Weights of a small GPT-style language model, trained from scratch on English Wikipedia: rotary positions.
Each number is 500 + 25 x the weight over its row's rms, rounded and kept within 0 to 999. Layers, rows and columns count from 0. Numbers have three digits each. The size before them is the row's rms in percent of the matrix's.

# layer 9 MLP gate, 384x96, rms 0.0831, rows 264-286, columns 0-95
094:479495476500484529529484540491493556521479481497513465482538527517523536546483502535497463492476489494518510477486480521488511497529538446497481513512508504523472527491464461476525489507476505506451516502510548509473445522533477503497520484517547546480468483528526513547498489513466495479
091:489516550515505516468529478521504498513502539468491515489540493564469508484477468504461471472520486483541500483496513447513527500510494488533492485492462496497487504527471438542464515495532463544486507466527488496532520490509498505460516514529504487502526465512502523524474544523524461515
101:458474461443437484489500475543549468488469503509482495500507498509485523570527551488471456517534496495520471456506454487510505500529522533539466496501467511469506480472515466462475501514524495517527506486500482521493485494511485510530518488526535488500497514520499502527514510529498496521
098:495534527469494515520499547509495497504508490453478536509475459504498473516481491479498555500456449523529470475474479514470491518509494511491484518507506463499502473475497514528482552488513494539454470551513523517517493476515499547576501515504500497516496461510473481497501477484511522550
096:486530532548490492488509497445451515531472482477488443489529498534494530517489527531522486509490490526467498491469496470479500494499495528508502491491545483490533499499498480479512497558462512481523469506524468536469516533511531520493527496532514484475445494499515499518565470537525487480
106:486485518522501466511533517475464465494529537508493495474507536545509497493472471509518507475538444493516524435546525481509502531517536509507487487489471497511492483481508497509486516546497494501484515495506504509465472489490459538550484452489503474483536497498513497534508500429556517499
095:516505501458474513476487504494444471530479468527503513476500539498496509513481491475505521544524514521484482515507481485554480500512497472522460490505522490526521479542483471497491462466549512467524518465517513488504517497493468512514436487500494475533515488541478572523546503522528472503
101:520460517524507538482482539474521484516486483496515516525479486482516504515524506507525514475523540537475498505503514496459515513542474528487500455542522469507483477498513514474521507512510503503513512463494548487495563464507562480443478527533525521497480469463486530544509498455517484499
098:535527509510520497479495522507508484519527507508528480519468483480520493482514531504538458507483509479446475528512517482509443524458509449488473463495483539444504491481508517462531485506479499484535486476530520484504454489516504533506521489530497496490491502442547508543554485523503496526
107:484510492563523519476513499505545507516523526525464472509472529477506515525517459493515476522511539510506487539538489506513535498463518476506486467530525514517505524503458536490479427475476504444481506513522489494494501503511515475502473492540517446458550497466481523521498499480503515485
104:481480480522467520515532448492485534509462516469493495519510469514483484529488511490458489488471506524541504516498517487521543508460525507536512499498511491515508499489552510498513446514527519483522508485494539527504519517532556481501497556495513514551462518465528471543543498494549503492
099:512526487485506526542491482494509515529504492501499518520501491488510506479498460500496520506492449527507467492500492511455509497494494538448486536501515501487520490525540528503457514546516495454495514516474532538575530526494482485558521495497461503493499506542457518457551476543508484487
100:488521507490491503457481544486493514479473521515542534472497450478526459531489501505501528456519491505496494528524509497494515563468485534475483526493455542537503454495500495505468494508485489463491527467490524522446499533495497469478523495546491500476517517510549491500469537507470523476
101:493521504528483458494479480502505503512498531474475507475490508501471517506460503492421523522474531513488448526473507488547487490500532494473467470493511442481513472521449514486504451456523455490471516505548538516490552513463517518506519517494518505499483517492487504510507511484540492522
100:474505509506505471536474531436561530531492463525485503496501511545535484503462479459511473512471532488531471448501480521483508524485463478483528471483492517480503483516533559533513501547502518492517494541484502483512497506505484489498525496489488486522489468482511484528538519448478481509
106:487492491462561548490512505470507444482500543504540453517496515468519497542521487480488498523492513494543462530477490512518471515516496467501474471534476543477498525544487482510480493513463490490485539439475540507495512506514490473501485492470452539482500488495484491470459494508505497491
095:455458525477515459553533540492459494486488501468511515470497539499532509484494548508518501459486472472524476492512523537492481473490537508466514506508478520493528499487491433487478474551505461506483521501486519517463493522530484494452502540482528462504474511479506500518480487530485497484
106:568503484531455479471525525495501550487502478497495516476507489512499515487533485521488517476515503519482529480496529509542524468506501510465488508541460477474456476491506509494497493486501532477532487518448518514521456463460521509491513520520474511494498434530550509541470492466503521484
087:506508502526480458535514505498530483511453475508476478507510498529534516491478537515534491474498492488429520559497486488456496482478508498496497502486502504467539503507535490529500497437519544517506523540539502497519530469494537528532487510524488515495481455511538544511491487522466539511
101:527531468483537535525519497485504473520496502526478526530532431502502536516500490464488502517443523538484486508513519521485511557444514512529499555483496520517513526510479486478510452444490503525505487530517492499522507492474469508518537495513524495496474485494474485545523472527480478491
100:539525542485506465483497485540495523498538509485501523517503518481517561502511463492461479513518451525487501503477468471523505516478526495488483504498505449511503533508497523495482488522487484468515468489555502531456473484532491471497554474523448520451486507496484473472495559489509510488
095:513510513528489531457499497468531506512525475500462515493471447484474470515473535461524484509477548498498505488536533470525519451545483509537505480515468482485534506524510516511455533530498454514469477470560520475476510514498475523514525490504493519488486488523473506542483517475509534489
097:498507497530564478504487522466484488503490473532525526491510495516484452481515481552475498528495545494525496496519490497476464546517541510513502538528477476531471485540497479470519550504491457527482471541463529506472474491471533515515486512496504535491487461506474467506533493490530480467
# layer 9 MLP up, 384x96, rms 0.0827, rows 264-286, columns 0-95
101:489472534469493518474521481519542507468516509513482470484541463494525488505503516507501513473563476509489523521533508429527547532499483498510469493520523512452528511493547515480478476472482487476485537524478498517483515507532462491527509496489512508477540448492484510481503540488447500495
092:493488481536461498503492504489536468474482494496497525492505475473479523464438535451468467482474494500500514507504511492487466485509508525546493515455537471498479498498508493465517494460485510473546471536505515504477497545495539527476485449478476454513516464524503485465455460505487494481
099:530496518485490535491440507498507542488471512510514509486499494496522514489498473501503505532444496550493506519487519450520490456488476496515539510558478449474478492471502466492488489503467571477503536497529492467497461508490506474520519491531508497549500468521536480509535489492495521464
101:511488471513487511560516494473475476484468473512501499445499460517496519486511539528505502494503474455480515503501528473517445451509557491518462510519509486518461469439528494482495496493544518524524481519514509486476482489476502480504487481460513490532534497508528501540521527501462514541
101:521511539553522480523503535484466446486511526471500492515478471480521508502495545478524531526458509516490454530491531502470496521470463502497487467464533475506500451499466493518532545490474469469524478489517466481550485466496483524493525502475522492532528457514484503512504510512525514507
107:522457536510528459499479478519499492492463481514507476505522534489504521475539457541497494516517541512482508492510516479453511476504523434489494503498473520491489519530478571499543502475522496510498475489470481486454506513542495540530488489505475496448471521487470517494496559508514494507
095:502507515542491553512524527499470542488479503449488467543514542537512515513518504484538522517491479498563471508558469515496516563477502533488494499472492515498526514519512512499525523488541483499510501490472472510519511496510536481504513485474519516452507473497485517511536473513436496488
092:521486501517462494501536467500508494459444514471489540439491541515520516532528500511511511501470515477504487496529489509491548524481469475501474530512474504504506504499540493478493509470489540501496479509508564432482495505493518499468490514496483442534499497503491517510522515538435491528
099:530501497464529536492524500489519487466492505497508512513469520527499459506448511481539524530473527475519535496487467487497502531491501501461466518522502500482505459519450520466499502502487517477477493555461485473522516503498520524477473505503444473500510526526480495574505539495458468468
103:488512496482497441509479466537457470525464510533512515505491485509498502484529526494520450484503505436515515471482515501511470489502499543531513463495485523473450481475503503525476496532484518485479538502527513444467523501460479495540498497545514499486495533473524487523490495456461530518
095:473473509488517496497490509496478542487525511553517537502516534493534532499483471441480471493502468532486523514497510513459507490470471479515477469513461475521491524515464523531482532490510482545471507533480490493506482490492452477496518473481491485533522537505463451465476493465511447471
094:480500532508457528474483515460520490513493501486528499518491542488472511513482518513488503448508520504506511522476419478502468497453510547530540507535468499519525508491498458462494489505501481480529517487515487517518539481493536472505482494520499501461527517480538530464489507572501470511
103:495533530462487507485513493489454477492530467500441496502496468520508517498474538513493446452479456481499475489481522524479450470474494475514491516479558441471517495484511486494490475513530482506516501496444486475498541477523531495495494519524487494489525502441468504468493504500514501529
093:524495508482515477527510494487503448502520538485501479463543521491519515472505490523445521484480502439504462499524546496513472509491505491467533521519500501504526501494483515501515490485478515530497508529543495547441475465502471515464538503485478511473478510556505465485478555530519467499
100:497522501473432533503491541497463497520507505501516527504508465487489511481491493500490503511482513484503499534506491496505497497552472466468488498457530497489486488494551530462474509534478526481490523501543473515490494528472545547475538539504512489514522482543572481491488461487463530475
098:511503502520529481475478494500521512491486510529521531494524506490501533548545472479463462453535478525473486498533514493496515508484482477502434520504508487446471508451492504560490540528480459507521539520476493527487525509528468503490505460517477499452481515512536486506523493498467509522
095:486474499504491503518501495511533498512553508520537493540469497504495476499534509472475450483502438459512489516475529513454486495473528503516507520501506524469485498519514538508495492525495511478555473450507505538486471455519500494539529484522516483527497534449536529482505490568486511498
103:498540496556518501488495540549511502478478494564554516438532503495502477501502473505467497474530475511480540511515516465503518489500523491489490498534495521489490511486505479514492541507483565486534516517483502513516539462472508497479475474505486539490541533541515521471530505487507536489
106:511501527565508505462498495515526480464510560550481533490517524536509479551489503470495489550541448533496543534495486490501481496509508512523493518506496498459473513493490456486475490463500487470478502456504521511507510486500529490495503462457530482526501490548522493471530523501483522495
099:467509513484487538512516540528514515454492489491463511491487484508463467533511463544458528466451481493522438494572482504496489494523500490448511502544496489518525521477505483480508473470476538529509480504505512483469473522504507528500530474484509523532486452505495485483506478478496517468
103:496515515505494511523503506499533483493450462479500501522460504467485472549527552525454469497491530519507515528472516473489460487496513467501488469491488528523467491501517517484486479478510500483507500483487481513562525507552523527474506531552496484521516508477542526471574479490525509485
103:507534499491475476504503500535455459496541497551505506522527471484476517425515488509491545448507470485492489503534453500527529486471489461477467470514501490510522505482527517512491470488555513528483496447511490515478495499517483508462492495506478467534538514486486482540502458506496481508
093:521542493505523498483494502521508524496520484461541498488500486515472492462522500500499515487513473479482484471539512474524526537472503571462523498504486492524487484510527534493513491520482521467502436490507456512478461505492495467542520552448519517455506503489511512511555542466501501522
# layer 9 MLP down (transposed), 384x96, rms 0.0827, rows 264-285, columns 0-95
103:475521475497499547494457496527492557526473496510494439474517459491504484498461491509454507499523518503506508472536513533526544481501496509529498461518513521526532473506482507509498518462487490489548493488502543506501555477504485531457512508505510489458495460518521499498440476490541509520
096:554456493473519483488501516485491532483519495549523494479490460509505478494529481501511486509491497476541481508499457518548488476497475480521485543519518522507497502517461474478552494471492459497469524537458493493529550465532500532461508547513523528516492489518520482522482525530471506540
100:520442462523476482524531472511515484508501528537507521481503440474446513490484502501506509523511482518486490541525545496520494537455486497473513487489499476479487450465552483493537554517508497495520521528550526509480458482504504484516453501501499529496501476477507518513491477480479537520
100:500470527497489454494467506554518506481517537499510481535508546468525489508465505495470480523515531531494468507540481472505494513446516535467515539498517509518523534513512509482521501481480463534453510467466542540497515507488538486474484451493524535482507517499507491457476500508516462481
108:541493481477480526517508499520498484469537494467528499466515520464516492554525558524487465508483515493525492550515475456502510517540506494525486468490475531495535561511528528496520471467497511524482529488510510546491474487489482506480467549457522544496512494504512496443494499502496498495
107:455494476513470523501533494455538536510459473455517475487480481503539527462475523527511531481477499467484472478472520484470499508525486527488517471518501459516492482510509467460481503510506506518475514485518518481525469514445486525499481461505481511465536457522571498525482486495485520497
096:459520506491479515548497487491503443520498492477520537523520498545521479517489521521500501466512509464533509510488509475476471564542502448474485509501532532472519513516519519501516469491494515502473480461533479494523517495480483502491477514497555448477487489470523472437526523520496493472
096:495512526487488478490477529550489530519522545512496481481462505486495499487495522491456483534502513511487505485498464516521520465538485496474561494532521490486518534514528512519446495463520488531501507458508482528507493470494486497511505430516499494480499522487504526472465435494563526474
100:475507507465456505522513475508510523488452516471484516515497516509505544525497502510503508429455492496513487523505509516453490517493527504517514547493495529489561506543524455494526502487493475471507514475520475476509530461484481459497488524475437473500457480526522510516538505508528514532
098:506509471486483512463511511494504512477474472454520497510512491447512473504524477487453505501487526547475469504491517536530522496510528499490441495479477517499490519544495489490519485505466469490478475508561535514509499434495517479517563481548479515489476520496531537517506499482495463469
099:520509515491479510517521466504552486480537466465443501517501467499466495515503503493471523495472531527555483493509466457458450557539532499509515505497511512494511482500530549533508490494485424488500479488489492515511484512459502484495513483509508519525527471543503525478488506517513529518
091:530487475476536523523542480536466501446476536507428542471481472532525475503514540499518494485503500458513536486474506496511492510506541510513503477471532528491474533506501513483477487549505517496458483482490459482508470492482484513494463483506496500520499486496479483475449487477536542475
106:516494484543486502494525499500524543517442462561476520503504497482504471517466476490491522494464532530489521523521484485500540487498493532498507502503470528514512499580473486506495530514440506535483521474505524474492500498502515532523511508541495568490462502525527498524491501517496544486
097:476525486477516508442506491448460521509509490459520502500498495522562509545466557484514500486490535534501503501517487513512504506499524487522488517521490518528488521533485495515524511530466437468461499492487468499500496451519513493485442506467498487513469522526546467489531487502496535520
093:494525510505547476525495440457483484491498495495521508510509511513524467516511533482535476505543537500459496503505543472454457509434551558511491472518520481495482537511521489549479489504497494481508531502469510493488487454491492501521467520521492492444497501510472511516518512512493470480
093:459494466510448467503561508491485495458517473483477495482487482560535467488473479511547525503499518486508496502505505475507503484507452543479525552493484481521514483510497473531492511514570522494476502523500508485552509508526539494476480480460496493473512495497493520443513528510526495503
100:497475511474506516487524495465464474529543498488526482507526547478528475519476574513512536542506497471496476520484501525481510519504533506455531514502470483473510483497482450554549485543476462502493497489514504484474476501505497523465490507486481473509493508491469487477547469500559496498
104:492507518496531541457522482468447531535480485490480485454452526497509470492514519521535538488497524480513439519492483498494526511490488497498521514535486528497505536510471531470493482475531527536480513520489444495538493516563448527524472479492518516514506474490489481467490499499480498482
098:447479470487486486525516530509508509493530468485466476458499484543466461449488447492479502484463515456484530506493471482506482430500520486548492501510505484494493450503496474487483509545511535498519516475499470474545523513526481515530509506487508543488499530479471481489494474483490470489
097:487507461492468514524534484480552509508509520498526485488538534474516488491508503511518450537518504496490501514515505466552516531485512489576515504486476479447518471517489534508496481507549494497518504504523536500497477478511535470490491503523444522525529530476502492522439502479486453495
103:484484511485507515457497536505484514492489494512495507478520482467521475448523521514535504492514477521539495542503503493493525506473523501483463529485523495516471468510499474466500498486448548476503463515471557544464480471475504533547526488486518510508533476531454470508532466530492486544
100:531548513489490520492486480494505491486493483485531534505487524521533494525490522527477519525511531539500502504540495443495503505535501487500476494488497496533464526472539513521491566473464549536507507527478483511476468458458517467503499465483496493495494502541541498545448500495505456527